Weights of a small transformer language model: a variant of Adam for these matrices.
Each number is 500 + 40 x the weight over its row's rms, rounded and kept within 0 to 999. Layers, rows and columns count from 0. Numbers have three digits each. The size before them is the row's rms in percent of the matrix's.

# v: layer 9 attention value, 128x128, rms 0.136, rows 88-127, columns 0-31
# o: layer 9 attention output (transposed), 128x128, rms 0.134, rows 88-127, columns 0-31
# q: layer 9 attention query, 128x128, rms 0.142, rows 96-127, columns 0-31
# k: layer 9 attention key, 128x128, rms 0.131, rows 96-127, columns 0-31
# gate: layer 9 MLP gate, 256x128, rms 0.148, rows 0-71, columns 0-31
# up: layer 9 MLP up, 256x128, rms 0.157, rows 0-71, columns 0-31
# down: layer 9 MLP down (transposed), 256x128, rms 0.14, rows 0-71, columns 0-31
v88 085:467542493627510454530483490529545503579547459489503514542578486495533480501471501491495524426486
o88 087:504529534494537571562491476441532565472523513493486506531484460501502524521470487505486491472549
v89 094:564493460506504532502466531489491512557460475470454468574543473499474558506447522457463476585547
o89 093:533513585506567553435423527558412515497508485485526538494492487490481480525494517567504520471455
v90 086:506504442468455512514505444462564505523542553538520546466492524438501498455609477572519522545529
o90 084:568509436562507485460479494446431446507454568495543501497497513546570488516499494492499520471477
v91 091:450551406501527497523511496573499498368433518471478540561500418448539550458454498537465524551441
o91 089:539494542422522477475446468502485447502522523541540494460512532505527510482473508469517477530514
v92 099:460514496590490549513529454526521469456450562484544541519439544498513511527529498552467451565482
o92 098:528495491430496465494483496432444449502439573541476507517492478552434460474572498509505470413553
v93 076:502486536500467514491462456465503511499469512529488508494445458555500462522535489493476436497532
o93 082:554515501486523447472577548488516492531484515588535487496522532440462479455564531513558452532488
v94 096:520534505560470553505511453455528476521506590558486572536559571499522531497621489624491514429487
o94 094:547481397494438523451458492491512502472432542572539513581438529482563431573541511513533471476502
v95 081:497502510544486459513462570546453543562473485490526531402538482503522509471484564586528481498471
o95 086:493502463468475536522485474491477517472491499468483497528471509511537535500572521459422522461513
q96 083:478520492448482503491485517490542454531526516544493488439524529499506535486532463459463396496462
k96 083:493507507434517475453491544601494480524564488594443536513508473540569496456504508486477457480533
q97 080:455437529516534464438520455554552505464440513519467544496542491492411515549517613498471540504504
k97 083:503536466512525499509475552489519522507534546458564477542538438447556466517472513526475510532474
q98 083:487524494555443476466490468472494543524440499404531504488519539539469521531543527416565502521507
k98 081:473465473531531475577510520503540605494484495471527520545451535507508521566500516441487473457518
q99 082:576554445534574459501483536453483495536489455497500521487445545602454482481421477528515491503569
k99 080:524496493519458542496522428512468468482468436504479517561492518486504525488496464425504530524527
q100 078:483542532462447514448490543489449503514523495511515546499530488508512498535556577535509471509506
k100 080:502491490574537455485467519464497487419579536548487491494512497523464532486538530541537435463526
q101 066:506512515443501470460569544538543496538561469489493540510520479506524516477549522455511474535544
k101 085:464475495508514469509493529493531540475546556526569488500521433524508520498502565545459499467481
q102 062:552430474530492545555503472518510482512541520508489557503513468503474432520427451528465515546532
k102 077:546505522514458502520530507533461447542457393523487532437492597482507494539519512480531459488520
q103 082:534518472481489522501499429522535552496486486464524559519433492507455454474465546465553512475496
k103 081:492473571487471422590578500481498626475506457492476458546463500493515491549415536521466536486470
q104 086:503416546500535495529505497463459561500498518440503520451498425504487541531486505516495515549509
k104 090:526472544465490511508515540485564637491468567490532457510473505519531513518561506502484464474482
q105 073:471418491569497496481540481480482517481463471497469508504474450448512471499507506452469428573443
k105 074:513468487509527448459498544544521523533471599522543509539522458504528557570522540494430521494536
q106 075:525495448507518484511466485480447461574485533491568461540438456495542573483488493563505591423509
k106 082:480517446484447486464566496529537513507419414434449503509478563471516468496500460432515519498571
q107 080:521535469504499571419475556437485448485527519482522447492465492577540551536528478499535369511515
k107 083:504466477511513498448505487553465433499445514512441513510514461522471481464554502462527513502487
q108 080:509435537520518545530494479490462502501499555540511600491544475485508473486493464458523539597511
k108 082:519498494467478516522529514528515531493494499533549482457458440524632535534571554537472470444539
q109 077:486510504468509487536536511561572534474492511459513503522561529453430471488499516607559543479454
k109 082:462521562527465467529518468496508593515507518423507506476530471514482470475404510550468507505474
q110 090:559513452483579547450519533553467469488541476568553512488471503551468403515491385460493476504573
k110 091:532499472462429555556500395436422424473501487565460493507510580494496477497526523492527522557470
q111 075:391486558472462466466537507476482488475571519477487438503573475488478478547560569443483560499405
k111 079:467536479555528487505455525511554566535530546448538466509462435508499540475469522545504472504500
q112 068:421503534445452475484497484511464506531473504421502486540536435499447511582532550464617510512475
k112 080:475538528498523480517498518482532623515547558485580474540521465481515479480514532508481517481471
q113 088:570552436531470510594502519450480483529401522507474495509463556497535532484493446514509410499559
k113 084:509493561442494542462501511475482406514489487527473516502535508479453466476570513418511504535494
q114 079:506491533482493519504517490503539474487515505499525548515531498428514581521446551531507490470559
k114 079:464520527512559505474478555545464518448455534486570475488527421536464458457530557521499529532431
q115 074:501500470486443470454468513473451467513588516525416416518444553490527527505479497548518531406510
k115 080:475498485554537519474476460516464396517453453487435519479474478481416437490504389455521462541525
q116 076:447507479537511539471513591483534505566567477469485404512417505567490489458534451505540623498501
k116 079:567441520484484496512447467470515548463469517546454538475478558505454474446529411381527494524602
q117 085:521549525471485524530475559526550471524529534499525507476554537486563524506526499464537489522527
k117 082:481488565548511520464455553525517535443554498517532484451524470512531533494552596521470470457460
q118 069:470512483490535549473453528520512455504531541531486464485448552597528404505586448367495480471484
k118 083:513502501484491510520510456471445437507511466556401494464455547501497493534493500490535462537534
q119 068:513538431611496555515468462510468467548484552482516507532505567560520503398475512520522572496484
k119 082:481495509468462516496524515529486436494427417511457526465465579473530482547481443478516499507536
q120 075:425512470477501465455466522443545484540495441456423554504462562494488519504577495458501612543495
k120 073:539440458515500501509483494365495566436580563584478529548442498480520491542519493493481485483502
q121 071:514463480572467555497441460527517457520507531530503499572501477535552491518429455544473594525492
k121 080:516510490495462512474517517560497447514417459480467518448508565516559469517492500473520478521546
q122 077:495527486465563471491513543477529501421534526556462551486571516443522545494544491543489491443519
k122 076:467513531495495506447471561530552476441567556478527485554534423505494521494509540539489561464459
q123 070:489515499435539495477562486403472484493550501490448496461488471540519505533511471482470487561524
k123 074:515480509484500471495472534502546577461455543505523525539535471490561484480558573508451546482458
q124 096:483460548577477453527530454532524480546392549478492523492494483495499460490529570480457582503445
k124 095:504466450481460462493489527498533588542486525485497526503521547508575507518482527541471479508527
q125 072:485470500408541445508542523478516579407516471563516506455590470485444540480466563586485421460467
k125 078:458537538541485494477436497449517508492535535489595509519522421506487474470484469517465554504435
q126 087:546537516535494521509465455566431502454515517543533470485510445569524443441450478509534524410491
k126 085:464522482532456522503527457486439423515493443438467513456449511458530521466507497530512527505525
q127 075:463491519529470475569504472559455534488456531491430469485441531510530503532503509504514486459509
k127 084:514487516540493491535481544463490543492530564475512494472506548437481498501506532544496500538469
v96 081:531486504594465490555462398546428493503434521476440615560466490479489527567447476457458505455482
o96 081:547516510513514510446522553504512472511506499508526473539474504517549545530497479551514371516493
v97 093:568445473493457429496583491487529542534458461564459512587415453534495430525559556528407544470511
o97 092:471489506523514486445527496565452516478512569518521468472540515529541491504475484478497480538450
v98 077:503548437482474529516567516525531499552506432466518502542470458498496498590532420471526513467516
o98 077:482442550508542438466461544491521458454492542481489519431528512499539560526461526538512478471469
v99 092:428530504533516566488487508547499485547515568372497569438534471547515501493461442439537574515492
o99 087:574537436527503460507516524441525527477470446493534457490498505499489585553536515521502403514551
v100 085:477490469539506488505511470527446564471468528500448592429490480484366493416478560417459484525469
o100 080:510542465551590486502504543500484507530477490492503432464505565506500532515443424492549442561482
v101 084:496490529450556496458418572476580494549546524533512393508462524531511526509555562526513477517481
o101 083:497518504468473523601499440530509535479518542507535481507547424542493457492526515442528572510478
v102 082:497557542531513487468470579474482522490544505471523527474566489473462590519513482499531461577495
o102 083:514514375493514435586484500549526515514480507535472496510459535543527541535479477492505464441550
v103 095:512548524503491504520495551483467505467483491467515559507557494436508616482502451547495475551517
o103 093:448541419539472453516460482564535509508539442519407543512451566519499544493455498474526634468535
v104 073:531481499483432559528559489512506487494439442551473505655532532506533391552526467499497482403516
o104 074:525508589474537525432508485500487474500558586423523540486534535480523475451501496542512482518444
v105 093:469526506522524469493500522521550491568555567515490553427455495519525653478494518523469452416425
o105 087:507540448491506526576481487464487475457433513539511483477495502537546470499519487468485468513508
v106 089:534504515573467494512473477486428496465463555471482489523502546482439495454426567529477460552550
o106 081:503498504516489536515494511516499519532553474508517560508509426495463490542473467470556530500479
v107 104:501557575430546508509558501607553471632482501477508515516443502555507533480527429513532442471529
o107 091:564544469482479535549446481498480484461552453457426514487511554494489524493538537510515531538442
v108 080:485554525473568474487504568493562489524562467478513430554555447504592501548506463537533507547458
o108 080:465444506464504495540505408520477487492477478514462503440477583472522494429474496523451587467528
v109 080:459541465573487461463513466511467544458504500475487567442470479482440548475472519416450510454481
o109 078:519513433537569472528488534489485450516435514527471473450495566520511541530474465529559388529526
v110 094:476551527518535528472514437530517509535494507406531465442498519529455432457475482434562498550515
o110 095:561513476486531538585465549432492434516542428454471472514492539481474580526557469538540377499499
v111 093:537505510501391433497521502495478514477478488485471512573471459473488464581514551489377562436506
o111 084:489519499516528483483525516580467502530520560517529483463514524526586493496471464525540423532490
v112 085:508527421523479475454527454531478547455446532500486580425462511473480507445518497443463533492480
o112 082:482527476531598478466491543463467411535453489519461458437490580515479557513479471530533439557526
v113 095:511511517536509531510533505477456526585490482527494515519443496498488547477476462465543496526445
o113 093:498516444509565477470498542444480502452467448446422472487472632488512559490547494490405488525498
v114 079:494421514513487520485452418494513474448487561555453523459482539540477462498448521493453488474474
o114 078:510502504526489506484529536501490514521513523516556468572459404497533480548538496484497435506501
v115 089:533470556517486507513522507501501535513499502496480489535516478463560459464523430486493477485504
o115 086:530574469500469503507496538487465417536555491443462499494484541517486495482546457474501459505528
v116 086:508468611453550450460521564560522491512519528534472411439555491501514515518586523494440477546504
o116 081:461500480470477513513520423509519485515500501535546503573567489515491494463453526458535626493478
v117 091:458550511524527492452482511513487541479503551509486551398488534539529507412461457388579489536444
o117 089:536520442520548509528487509435485427520434455447462432517478527497496574570553487537462460534531
v118 071:526517460431472542534514519450561522505455354560511532564469487494458367484545500497508533434486
o118 068:488468541527585501478454540514517516488569538429495470470489538508497488489485465476510456501449
v119 085:488588513520433470490505552483441473467497532375474540474562503448526524408444542460535484481468
o119 073:488538514548454548546440474477514523476528492458485518513556501482507523537494482556491516502544
v120 084:477464545584558472475429494544503468450534513565516461471481539530516555460512515493496444507559
o120 082:531511477448449540542523502495449537511470499542484489538467511490430494518538475531530550525510
v121 099:573466486546440480534522571463453501463456449532508518522528493429504559527476542543486464512564
o121 098:450511499515432464476505476563521621461495544489475552521539505480514456470461545473487577482488
v122 090:487462484457533511488478494463558515536541481577435501510439516565486402461486525453504483472450
o122 092:492453543490582557517488522440488479478487507419533442497500529483477480470550447465475514528444
v123 073:521461572467569448469455518459513487449567508465519418428506510551492542458439524508538460575501
o123 071:500503497521460522540504456503485542510467471541484521604532451460462483516524510478480583479537
v124 075:552404508475503492500516566505532517480509463538516459488444507473500595495537500495542434517511
o124 074:472532479529428510509478511533532532481542529521432534526592527483519481459510569437490638505496
v125 084:537482527491495452471489446457421513436480570527483507396544527492441479356429560490510493566539
o125 081:491557461548487500489514523490490520584497486451512492555524465500464488573499472487526447505503
v126 098:508552471459441532475493508470451500422485494464476532462541536438534548418463489466571487500500
o126 085:462508512524481469499479511462552477477524474471462517555526474475488532554501547530445515482557
v127 093:527554510475498477518467535462522498501530432520549437581497506502516529529522499528466445518576
o127 090:464463491486512489470513483531440497533520477539441563505435449525456459500476496480482600481498
gate0 106:515516520447392463414505533499506494460561477520504487487549563507464554531550584543442539541404
up0 106:522461533430494506490486563402526527493489514529488541471448525393491533509580545518423510447504
down0 109:470502443504476504524457451472450522473448521537538497472518508418515536436608463516490575520554
gate1 104:508442475497556510446545464384508445523537504482436508470482514559438552456550552535560482449491
up1 102:535489532549546576480518494510561496482512481392532454475492516515560498498512509482526511463486
down1 104:473514529517602559480460536481457500479514500520507501613478596516509449465478533513486482488461
gate2 094:503588541406525518558545470426519521579528496498526488496428470486451549530501519538529476502445
up2 096:494437476540465578465452497554569485443458501441544486461571497544496509540438494452447574495528
down2 097:503505493441516452478577548541478416447461548486454460474493557501497505478520505499486507424554
gate3 100:463502533495472543512494514481485518466533562471474505432461496444506515449540460516481499551443
up3 095:464519431511567505543501501391520574538476474504578490518460484493478522505456510454502470498429
down3 102:476529507476531482488564507505567469455490504523491438524508454579488460540474497498559484553555
gate4 117:556519462508464518470523476498455581542449503419445520504527525449487608612516534504523555520446
up4 107:510515495504484471549519421516509438484547480539465542515503494509524517488488500498505438462548
down4 112:476489541444484524533564514514475482511517452515488470486478506521522461419456462502535485446468
gate5 102:495476602514503521529456561462517487540597537474519446465452459501479537584524455485527567590479
up5 097:481519561504571530509458586487482501545524525489456440428420495531511513526551451435540544542511
down5 096:529481442510537530581423508493504431502433555456521459521507543575499475563519432444461464468506
gate6 102:463605467476540459425481502537470507505509475459477425467516486555482470471460509508499492499475
up6 099:535455504443451508529544479437549523503520483520514620598490509479465533491486512513463560527551
down6 106:575585522463450512489488493447492500465550484550469583548489583443501575487520547550498543483528
gate7 111:461533525490518464546464544526612470491558472580463477517488483506498595487445525518518593530503
up7 107:453528483497511562478537496439557509483543503453501490440528506471540406565525432450456455557516
down7 107:492560511464532441430494520509502513447507455578541571529519481499436536499582487576579471498444
gate8 106:491527502488550507505487429499483515506541463468486491448412490444547486517604484467525512575532
up8 110:444494509472552547510541546537550449533499500550541599487523455522480547528503568489468484529481
down8 107:511483480499517489591529588527533475455494455455558495501479512507559515503525558486477597484530
gate9 090:538542552517451516481473538468538472534462525530437517494478517500493508412460480577442498531507
up9 090:582478521568502527485516474495457473506506456544526516500474496547536472592484527521517500485565
down9 092:459495481490499518588479507506536501485521530545466544540496456476569523436523575481526456424469
gate10 101:500533407497449468503512447494542456520506477549553512476518471447481565447547516495473510471467
up10 112:530456541523495539436404537528589467548489507466532470521521544546459455516389512511477579459535
down10 103:500458513483458575479563439537468495498513496463549497412596447551598502572464490492484495540513
gate11 107:457483513436475541500495496519542506516507428529573501555507484483430446567494503464474477499416
up11 117:526492449438532561543488457525442483487423460555516532568534506550541514543484546449478463421505
down11 101:503485590497463454428427545487457518515462542474521483546481456506443451494446445453528500529522
gate12 087:508489630480485474493469560509481489570510475501517511507481483561521488489531460477529521488528
up12 093:482542419538508552507520397456477544477508514433496547519462476463473514489471508513529570528469
down12 088:470527538535482430496510480501483464486514392551533534438556389451483462499494507573453500488428
gate13 106:547512476434575382502500538487495519479540480537547454557512453391502525471526451550520503455494
up13 107:567504501603482512471414502484497479496500518472477557489565477496509534529546444453510439483525
down13 111:438500486450491506503451510494501456479528496445496445484500561530513430495451566523483517495523
gate14 104:504509520451510538460513554480580540513486457498460500453459485489522502488502495527567553461494
up14 111:469504502498471527467526511534445438474539602499560440505507476547471477535497471502450492579490
down14 103:516541599498499511484487564475548520513573462580492526520468491509454542530482487475521533497508
gate15 105:510516472446534443513483526459481480554499471505533597426538445530484573519557516461475496553437
up15 118:474519511496479606486459518488563459527548559428529447531470531497549469513477505549475555447496
down15 105:544482462485485513476509580470476452517469511489465497537487542478485381507465538499571510497527
gate16 095:535456457523529443512434526445457430508512525587507515514484521408484495469509500528566512490490
up16 087:489493491465516440544474463508519508553510450523549465501538522478485532509524480466574506461541
down16 095:518484446479447478488508512489496470504487508472477545450529507518506587483478433449548509473491
gate17 095:516496491460595462497547465436541435532512536402477599517426454482486443530520569441490523500528
up17 084:458454491524494515523580467551454483469506529549663483555550506431499484491493492527494468490463
down17 089:530425384545494513571510476487473450541517427510524451454422500441485448488545537521506566548501
gate18 087:491431503475515570509546446491518516525481542494540472504414454574512464443483500592466501423436
up18 082:542428532489487476544627478456402555485497502493517521556498446505553489464511470562495465523492
down18 090:427475522455549572451482478474514489422501481525467524448544508557475447474551501481529544503555
gate19 107:484541514454554498584498480470559492508578497513526534376491449472499475493484542491533497494460
up19 101:449441528446555576515462516467565506519526437480578469458513454533463504542481547452520465479527
down19 105:495412401531560533595509427510549496505491579506491535511512523519488517521578582492495532478443
gate20 096:522458500455502517509514492523521522459473461434537436507518423492522469608515444492385537486485
up20 098:528520485529471575591507402522535478430495582574495533485444491453593490426512483508552481452519
down20 097:526498518444444451477516476534481478505511563463526522533506453429459518508472485402578445522480
gate21 075:479532463487492458512475525495516511502516457524494478556505494541515466524468514506433428474508
up21 075:528478564439463519472460484509491557527525527417518491451451484407479547505526501527470506551485
down21 081:507456517527498499569499508466467500545475459487505485522459502431516517585490454477483451497464
gate22 096:530494460419455533480474517523469514500546457452516526481531579436506512534489563481529545578482
up22 092:512462521450558472504467554438486582487483433545504518557495495571555531541542443605511511436446
down22 094:415485531516503439514553476511534497511503543537452516529528445418499527483523502465469467507549
gate23 109:530506489498439464563542505525587525502557359510587533423548529468460476505509512545467495471459
up23 107:497557508515474480459517387466530542554471530483486456528505551449508484507439501491519510469494
down23 112:430508543502526547512471587536494476518560546464514497473502489558498528446525558489453559480467
gate24 098:575475445465471559460593462499469555555499483515473492484545476474465531445527484525523550504519
up24 095:534425501545429534465499545491449494537488478553481551462524568461529486537528497540544579510481
down24 097:510438532546469477476448519378507538525479534516448490478490515456433413524488486494482549583489
gate25 102:520501518519488483443507573410457525529484522381493490519488491459459484521482521581445555471492
up25 101:554473468415548554512471535515509527403491541473524529464441450453520510523515443506487507503564
down25 103:534557513512415522519449462465477464481541461576511555544540509466510565482491521474545429472459
gate26 103:494433564420490565526566499476502472541498531532453515493498462520487539470477513566462482547461
up26 110:519548499545509498516534488477441507490480479490506493465498457447541544580519498433482483511506
down26 111:568547469495467512566480491448505490467448506566480454526479415508477540550547484547488536486511
gate27 108:485574520424484518470586478545523458499485460501528449521495513485530560479555551562438523532556
up27 119:451490534459453463491598477502519466538550444527510459554536557484475431500546556518500464521498
down27 101:486428465461550611493511470504490497511503546449463519528456450530489524493489599505556493518530
gate28 096:531517507543506492509483500608507475491483526509547502522453541511470516505471466571515480503486
up28 086:499543448460482538532530466467557513467483514524560525483564500533560523457426494513460505485417
down28 093:541508508464497498478537445519448496531527457523501512481452495475437473491504443476518533551494
gate29 091:538580536405487455568521538524471490517474497531506522451581536448519481467483426522503431508463
up29 085:510523422471522613506443463476527463495511532521528575455507495450424522495534505428533491497558
down29 093:520459493541452475428504473477504520480521503502531538505557450510453552501460466533478469527493
gate30 104:510466504556520449499543507453513501602583482496501518510505534542506553487513518482469474551503
up30 109:569521444516499441457514532526497543554509484511427410433535510530525511477489632445507491568499
down30 103:538478542529500520506506466498455500524492488496482476490476471535559526514499506514456523514472
gate31 101:450553511510446495463545546516475540498504480453490438490523522499476521451477488516511541499469
up31 103:483540491498479431499525490500486493533468533519517496520490537562511512426501473556556488533493
down31 102:553578519512456501496525482539545513452478514424510483521495527543423545519509553524554459572539
gate32 090:456554477482440526449512457569496502487546543456604497501521497459539533507476494475470519566455
up32 081:523519577485568511499510571453439518467504495491405503501523448520462497484546527510519556456542
down32 085:510512527489526511563512511468428470542560484519510529518495515455567452520547496483548504544474
gate33 101:526505477474525514465524550518467500465441477505495468436494499463517493470439500606472481466521
up33 102:515456535446492498443522482487493471507527534447550543492475494506435533553446506461484551570510
down33 100:419556487563489481484464518524498473553543439492500501494461482529534541463534452484465528514533
gate34 098:453497490520468594512512512495466497484534552518511488473522520426537534451456482527408461506525
up34 092:480488556521471429548527516497501532517455504516523531508545486499418479525573480533570470471532
down34 098:531499498448566498560551462513454526516509546524562486493445462546529429447496487436450433453485
gate35 090:577435541523553507530539550466440447584544561524492494457440515496527466538569453549498469528485
up35 089:487487484462417528454539475490540569452500448445508506513568497416492515426496536510485504470482
down35 087:604500514454495499452553522459522543533461554523495496469478529563534445493526563541447450543533
gate36 107:520464514501503445580560502514571429451497529506452463575465491515570577498556580465498470463529
up36 097:418510478531442450479491399508563538447508509529567478453539514513529506487509495466540506485466
down36 105:519496482490520576476449506512406470461493496511489514421525405488482581516486486494490478560474
gate37 104:341489593457541485501479547473543450509600519508455427494461516506519446502460496538514511494468
up37 108:572549428506411576498554465500452526516457518493515498460504526469473542441498487512501573522524
down37 107:526548468486612531555560583492484507518527544463457505513533569540522501494448515529469513467442
gate38 113:478519543435445510505501573485482469445510415555509512431478496529535485523548556465493529500383
up38 113:566539461511446535471441417488478459516539546481529548481528535505448527499475435533476516472568
down38 113:510481544467519442501514473527474481489488520396477504496501550560429534531519471511501465487472
gate39 100:494494526501497504434538592594469496567569567464458524480474512508542479510532576494436476596483
up39 100:509534478453459504451527488472491541472549519397527464554597460508531491578539484515414490523502
down39 098:526501492531419499587494488483475500549494545494511452489511446546481556510511534477492547465454
gate40 095:508524509536459505492448548480510509502471510482486576486530472524537501574504535469448503479488
up40 090:471492544522389479499519502469552502548504470478436456524488513426484487434541465528537552477483
down40 098:480510576505565508464505523521452529472533497584440499499527498517536430542481408505430482529512
gate41 104:501547519520463512506614484515455530508493500469487537495494529504434599537443537485502474527443
up41 108:517462490527601475473470464503475467549414526500474579510482469528511486501560471504517476551529
down41 107:465516429539411502455471513501519477490514551444539510456502490447474455473525567512557555498530
gate42 100:537470579449517522526531548449461452486464507469489484472468478447498556524555497527429483530508
up42 113:467480392531498499463471480527544551462564505506526540467461474588454471474481430541552520583520
down42 096:529565549523457531583460551494525510484529467511559474463490493546503522482416459512438521524536
gate43 104:425462498426570499532563492451519526496511461530491488519494475458555535545499526478488496520434
up43 100:487464497479508482476462520511444516466502455459520504544536500536494371530489507558569536518485
down43 104:443500403499513457571518525488514494502456494553471584522501499495570543495535517530529573491512
gate44 098:484484488527560477455533518496461506474476535436525538382449536501460540500448535589436561507507
up44 125:537488506490502553461489481519444536495459551480574515470503523433449541573434525547456543532537
down44 114:501507517508470492473448569437505540467495433444464496443463435460505519567478537473543435484518
gate45 108:477578529491539478462499568485503419621492482424487471516434547546435513491497448494516528465507
up45 098:477523478535478504533472460464542529436492527515509525491550427524476443504454547494480546495465
down45 103:487567506538507539519497535524539510505550523446539439495475546520500506486474525497496409469561
gate46 107:495445454476490472416532559428551547504568493473516452465435467473511460558428494540473499508463
up46 104:501539477525519567496419464519516483499446508529510503396468521579448504456455539522521563504475
down46 104:516592530492487550496483491507481523537455418542558448478607555522483414535487518537524540493494
gate47 101:453567515483443517519513545512465503467477466493518498490471463498453576514551547534502471530543
up47 095:534498496526575570563441550487551482490565505486520466486500486524471492607536485448509520518488
down47 094:509518417494543459540552466509523468458513498496497489386482457452547478523483546518513502536538
gate48 095:450495500498470496413496601487531483501491490429421428474459497558501475578571501453536501529508
up48 096:442541457489456531463517528488498484592511516402428505461522511550480458506535498531521540457463
down48 094:511464479484531531589527590539501477452491529491470496500508476492519581463502459465502503498387
gate49 093:466505460478535451465487533431449507494504496366496446442492428496536507428500446533549502479520
up49 093:531563498491502505545463502459457402486517486371525499438522442468542478491520520430579488525564
down49 090:543518573476541495548546558469523531510550493490463513563540489520482542462461476514513517489544
gate50 106:525515547522536505451526531552503401519489475477407518427406447554551521473416542469479487454512
up50 101:537510454493532429468537477513506479485516433498547505546543457559524454533529489468470543502592
down50 100:491491472480498542532567514496519506500506547560495567552492470487480635504609523504550414434485
gate51 096:502456543530482474460512560499478441486491488507441596494499467432485488561612529486388469457571
up51 092:444470501524486507553453534428532550508518488480462473537510509499469546506484593407438525433473
down51 094:530566488534509512451474402488439480448465549561512525541511480545509476521458449493519443482513
gate52 088:508496508502493462423567583479462521457488442474514427524429507491418538541518561471467485475478
up52 084:515454503494504472478442440493520531455517552473510508513566509477473485464496493532503541484406
down52 091:535488531522491510548507423460547501473452481483480554505523531489487459470476501432526473535542
gate53 100:554475534449505472431490536386469483550493482467525487479423495502413477513580500494489482495453
up53 103:529509487514493475432495543434524481526459496480495476468411520486474571516520484534564483465476
down53 103:488483519512569490450565471542488527506485577492492490546530461518467497459484472508486465568543
gate54 109:490519500430456494448537549498482514582525438477636405488517520517463455486541520522529497496479
up54 126:465496446525546560502566515564543476576508501475508562452513565482541520409497529503551509582475
down54 108:559494459484482496481478428527511532534545464457530556478454483577541465477456561501490570531497
gate55 106:458488473533494486471472498511520515539558468501519538441431423513496476508522515484484522601516
up55 104:454496510483501581539515487441556503521533553472553442487497531466492515537590503512435550530505
down55 105:525445525500495509474496455505455525478547496517513544443524539542492482504481515463566578468487
gate56 106:499468500509518452517569559475515486445456462543488492427514475493529481539534560546502447522448
up56 103:524499496499472564507481484517588465534514521518492416477512488487530499432487499472419547475503
down56 105:487559487507462485485498528547484471463475547517435506449534496497495498496577476487503476478395
gate57 091:472441436467461590429566497485536477458558531507500511543521530535482532509530445516514469402488
up57 095:583542491584548484519412573486543493548496447513447485454498499489534555462485552396518540525505
down57 094:495487509467548454525565441470541510477503500505499469478509529494543361503476477581376512491522
gate58 093:411546476523463476505454455476534573522616469463536491516545518452537549470429500476506637496446
up58 083:413508517534510537536464471525555523470552489490554483454583478467569534478462467458514595532432
down58 089:568529446461561501509556516483479495527447569539518495476477518547539463489532483433465452472507
gate59 102:489474535528435480524434482475556512497435484538506461523440514471499517521487466488475510450478
up59 097:511477468495491462501545485542497405536509483521489474494492535498548420470617492521515516453611
down59 101:437557509497436509502558503468604490464528591568461473537442511509451469484462476484435555544539
gate60 109:490466563523486467494519560462481469540595448458490548516484505519451493474526531521565500473470
up60 112:548479455495571540516454456514536465525388579532470494481435551497526456471520501471507492469524
down60 109:552528565563507460522557541509487497525474421483523461533487478527461446433475537507528521469480
gate61 097:541510620449544529499489426509441496521555513458468563422395453528564490484525479506470509462548
up61 090:492486430538458445511527502505515513490455535604564481608533555484500478449450401500464483557469
down61 095:489540534424519437588481506499529478516475426513485488463499524537506554534549493505508471493514
gate62 107:482549554489452440464539508504547444460565506523514437440462468484481533496534511495503555470542
up62 115:473471524492502566475479570490496526525382534456457462536476471505492484521445482539463461441503
down62 109:495481406510464482479552513519487501526480462469562586566495450521451510496527503503484484519497
gate63 110:489603518464472552451463523499561455486529530444503500473498517528451465467546535549462488450441
up63 100:573552481542468540466528515565492460503504466528524478545560475479593495588508473437486466576482
down63 105:514501477516551504515585564465514469474489504550495486530539468574487467418502502450433437535452
gate64 104:502449447528540492539522468508517428475496523564423503503517454510473567567500508477598504509471
up64 095:547499492456493435483536515455527511496481524537517493527531554512456472521595410526492517474520
down64 103:518501505576516487485484472489472437481453525537504476446551526501532492500440466497443505517514
gate65 103:413553472496507524459543500464578484512499523543514452414482510493511531560506553499541492571461
up65 098:482522477551528525430486519516514436484582592481508500508518457487426529413505488495441547510559
down65 101:464464546478515516500501515563547525546458487476547478506496483514466550423502455488524521499488
gate66 097:488471553471430501468543415510441464494505578430457435512490563432522513459583489546500453497507
up66 096:458486525484408524493566549454548495542515519509504519496518520536562510537515562489521518489481
down66 093:512486526448513488502492530498502510514552474454541530535516535511516495507570440522527504496451
gate67 101:452511504468509509476471532496525469513481512497451489504527517466511455463542528458504479492436
up67 099:520398478499454494476528548542490502509509492485530411590492539511456529524468522532518503414491
down67 101:532511464560536519498496515462469526526463505481488584434512460511519480484480470481439467496552
gate68 104:480513491540513435423501523472473471520530401459534533530530501508493471509462496537428483473462
up68 100:478449440490564477524519471553441465503518416474525486467524509527487495522413522422481483446436
down68 108:457430416572469528515532536499508467523462569476482503573521471514520524442587483531571474521517
gate69 102:453572444468505516469580502535543494458504485515522526432495447449476566517529569465453504446466
up69 099:490451460499453491546549474513407527557499498497458496580488431519515561474580447504468501492582
down69 104:454505599483500528585536512483593536523513452612504501503523488505534465525536509501506473391500
gate70 114:530533501470475454534530491514485457452452524460551529487432565531511544569499431478446505458514
up70 118:533500447444534526493551488444493458452486469575561488537518520505512531516491433524471452451476
down70 108:495503493466526500572540484496470462506514466493577513514519507604518522555443430491463526519444
gate71 110:495412533367540449495506496469485504487508548543484506481457516463480500509533506556554476557487
up71 107:517494574412484489520542447481524448489589584531526465464548509470492539473438450561478528487494
down71 117:483539488556460472479413449455553507470468497539509434471558462450510520493483512515528487559505